Weights of a small transformer language model: 410M tokens.
Each number is 128 + 32 x the weight over its row's rms, rounded and kept within 0 to 255. Layers, rows and columns count from 0. Numbers have three digits each. The size before them is the row's rms in percent of the matrix's.

# up: layer 2 MLP up, 1280x320, rms 0.051, rows 377-393, columns 240-319
# down: layer 2 MLP down (transposed), 1280x320, rms 0.0511, rows 377-392, columns 240-319
up377 089:114104152102108120113107160138170150133118118098139091071148131162103133070094064157161143146122146074141097121093158105071110118110148114166133110142159198180140118120116113098117104124125152163070140141164103114096142160090159141039079077
down377 098:108158101109126201102053095063114143113135184158116094158098087120117132140135123104154117161121111090036122116093084064133176163119146139039210087095105102170089188070134152160100144103135109099159183140064124060085152160139110123108103134
up378 109:128175166163131093098121052122093149148099114108091144114169127109127155116087156132023156088106127110139183105146180040099086137146153119097130124203119103093132109140152082147092105159116098122137160082184141187161178142133090118111126138
down378 103:071146093144118161157111122120096116104153159111157100182160150132194132121133104139167108108085106094151122149127049192185130081170154147138174077141139201143082149122084143124139176082111126082108108116127115102118135119090096127132108108
up379 092:124138093134065141101164156136134105128173160114142168162135119162151147100131112099133111125105137149138077211103122130132144108176153139131215118087105112158090126062115166190072143115129144115129121151153161092174150181158110151138084129
down379 088:123129171160119143112079106122090139163135097089075150123123148067120110153056099073133102164125136197075093072134159122118117140131130125127111118164129180112146078158145129152078128118119094196166108105107142114126148102088160125154135111
up380 095:154151092158192118104142160153128083057196080126144174076109112123140155093157163173129082169145166109196176144116119144205127140144104151103155078146147083138181133160127099110144074098110116130130163117114219178117140081077131142053132107
down380 094:180127152063095158129116097118139176146101142168138094133144130124150157204157090078084124106097061132142082142163109125130102124139127102133127146187093174150107151083139112143152154146184100108174103090125062030151113142133156113142156117
up381 111:120101155078142122101099123118130089168121107137107091138107127164152159144123162076122121083126132120122168153058129108154143146196100128123043118095100096116144145119080085097077116172142148156121156140117128138109168119171088122089139166
down381 105:065121121154123087114143133158153085098108189146115157062134157174155131094081117146128082152108123107093160156172124089132182101118125049118142176145117137152093113102195109154199117136083206103207130076158095106098079211139153076125137166
up382 105:144180134167084114141114151119135136085111108105089090128109136115121104040155115082117141089088087132169122153129123158114076073141120062129162114109138114135098093140098123176153148142149101131097106111161080118067110178188141153069078105
down382 110:116143097130117128169164114100113126197144191130133117099119086163137122113094132212120124144098129146160082154132129117160091121109152141137128116117149153142116093141096107152094086116125138076158171148181114159123090098142072110156197109
up383 102:094162191179150076126135139131117119123128187122133109161107113125084075121174098168182106151105057084120177128145097097122133169156107091167132155139146106117212098113159062121178133151136116147092108144116107098116171163132117100109182109
down383 114:130126144106144104135125184106156092146119112170172133141120199160072138103164149134131143102107200111122104145165131128129106159127124161119117108121141143111130128191189183115171216090098136114150110067151169094150163090093112083091139176
up384 098:108129102125101129110128113088126131101101121056093157160149088091099108134121137112142117136097142111146080163100104125117119126166053134110147101163124189091106170118168135114149152139135128089144089113156114171153162137144157186161150167
down384 094:174150083127147168186165122149158110134127036112141121115131092086151141058170128164151120122116118147161154096131139138125161149101103121130132224117137084156120121109165096152110114154134150077120190082152105142070138139184113148104177119
up385 101:114100204173140160129122152081137175149191105117097118157124142073135114130103092140188119103112134169126179128118139120095149142123159095117138093136109123139125124170099089136119071138122140121094087168104134160071113094087166131160130055
down385 107:111179077121129116139136142087099109102097161141098088116145159099173100100123151082148100182171098080132152158121160085134112119193180178085156164110112116111181079092191155168149114104121092099167166144090157130181096157117166156106125113
up386 098:090098155133169148159154122062132148056137136217167106197087159174154152115118140150167102135157134183146168126141127158076139100118091158151114115109157137156089137189185127137155107102127090182103151109079205141186138108142153091122153133
down386 093:197140180118207122132170139192130190195123125091172132160149112091101143088147140106071117145078156126165100128123112080151095128154172139148140144173081145089188181122087073127067122153176102100136043110065111115092144157149109168117080143
up387 099:106199055163113072092139111089096140146130098124119120170139123166158128124072206173137147113070130121153109188149146089171144099157097139145098112130115084111114103154145055125142164154112069093136095144103187119167110132127106089086160123
down387 097:062120108061079075152147133121177148158100117129170114097064132103136102156105108085152156147168148203103091087165126147137138098047132129138161147123086174163093194092122139123132165122122131156107113177138186140166128110112175150128166127
up388 102:131101121160152108172113118139143148119102176167113174140216113158129157113086156115143167115093184093190080143132097147161096106156097163171112122147100085154150114144148156131119137149121136145128128129128139080026158135173110133122121125
down388 097:126163076164189103172128154149129130168084080087088151091102160135100180129149111108076127159177139164141175130173176106181114110098111109074158100067200114104121103138170094064067143150127093120152127146072083103194074136152150199093188103
up389 103:111108109120185065084141113140109140116079152120086141116123076146133168118120183197166144115107181169181097164101167108150106095123089090138169079098128071164144126151112152124143183194151146119115053143101133122114107110140143126125141151
down389 109:106135100123145183125091123126112155070144169093109169093155099120166104118170086150096110163169128129134145154135156164087141123082162113119219137158140123159142136086120189078078141098116080146091142140191071133128162073194175111167117144
up390 105:156129123106090089119088125114090132144167153065088155168112063155161149176121143162166083172108170139085095063132110095128128126130160111098157105104103165117176159136105123105134096140113098135118139132102125153072114152078133111116158187
down390 101:113096136107083120162139093130143109130109111134149125171159168166097137114152188079105174081132133112115117110147144117176155148143127106152124126077141207156156139071119122173112150148123084152141069182117139105141168117111125118135066036
up391 101:100104143074109140083118140089160161133136074063153108086167148169083114113184136131114119106095111165169174092129125082105137140123096078072126147069136110122115120091148121111101123141127086068120183097113139114161160143147068147096167142
down391 099:173117068083122160140112174121084148130100143138118156194122125108161132117099173134079169106108121150148149099121178162130075129054155106096170140131109161108125152106102122134151082148153134100112096177067164178122128135155124140149119138
up392 096:136146104104139069160125081163124116114105122141137103161143163089105113072098140094138119093094131153105041122173132075157146052148143118134113078186123128162127138148125150168130148105180076160129109104153097149169081089151108149094155083
down392 104:159135158139140073088142137103069125103153133124128111082095130114152134149140150160187107115184126176094190091127123127145092141086194104147117170135098147148119102121147126149122116154118097107137183113049105112077107175171150150138105129
up393 095:078109138109073151146090110070127100110111032083077103123077189138085161039155144149157142125154130102171140136145126175150116135157144188164121057105142111144164110105118151100095117097140135122115131165123157110129192143099109165103135133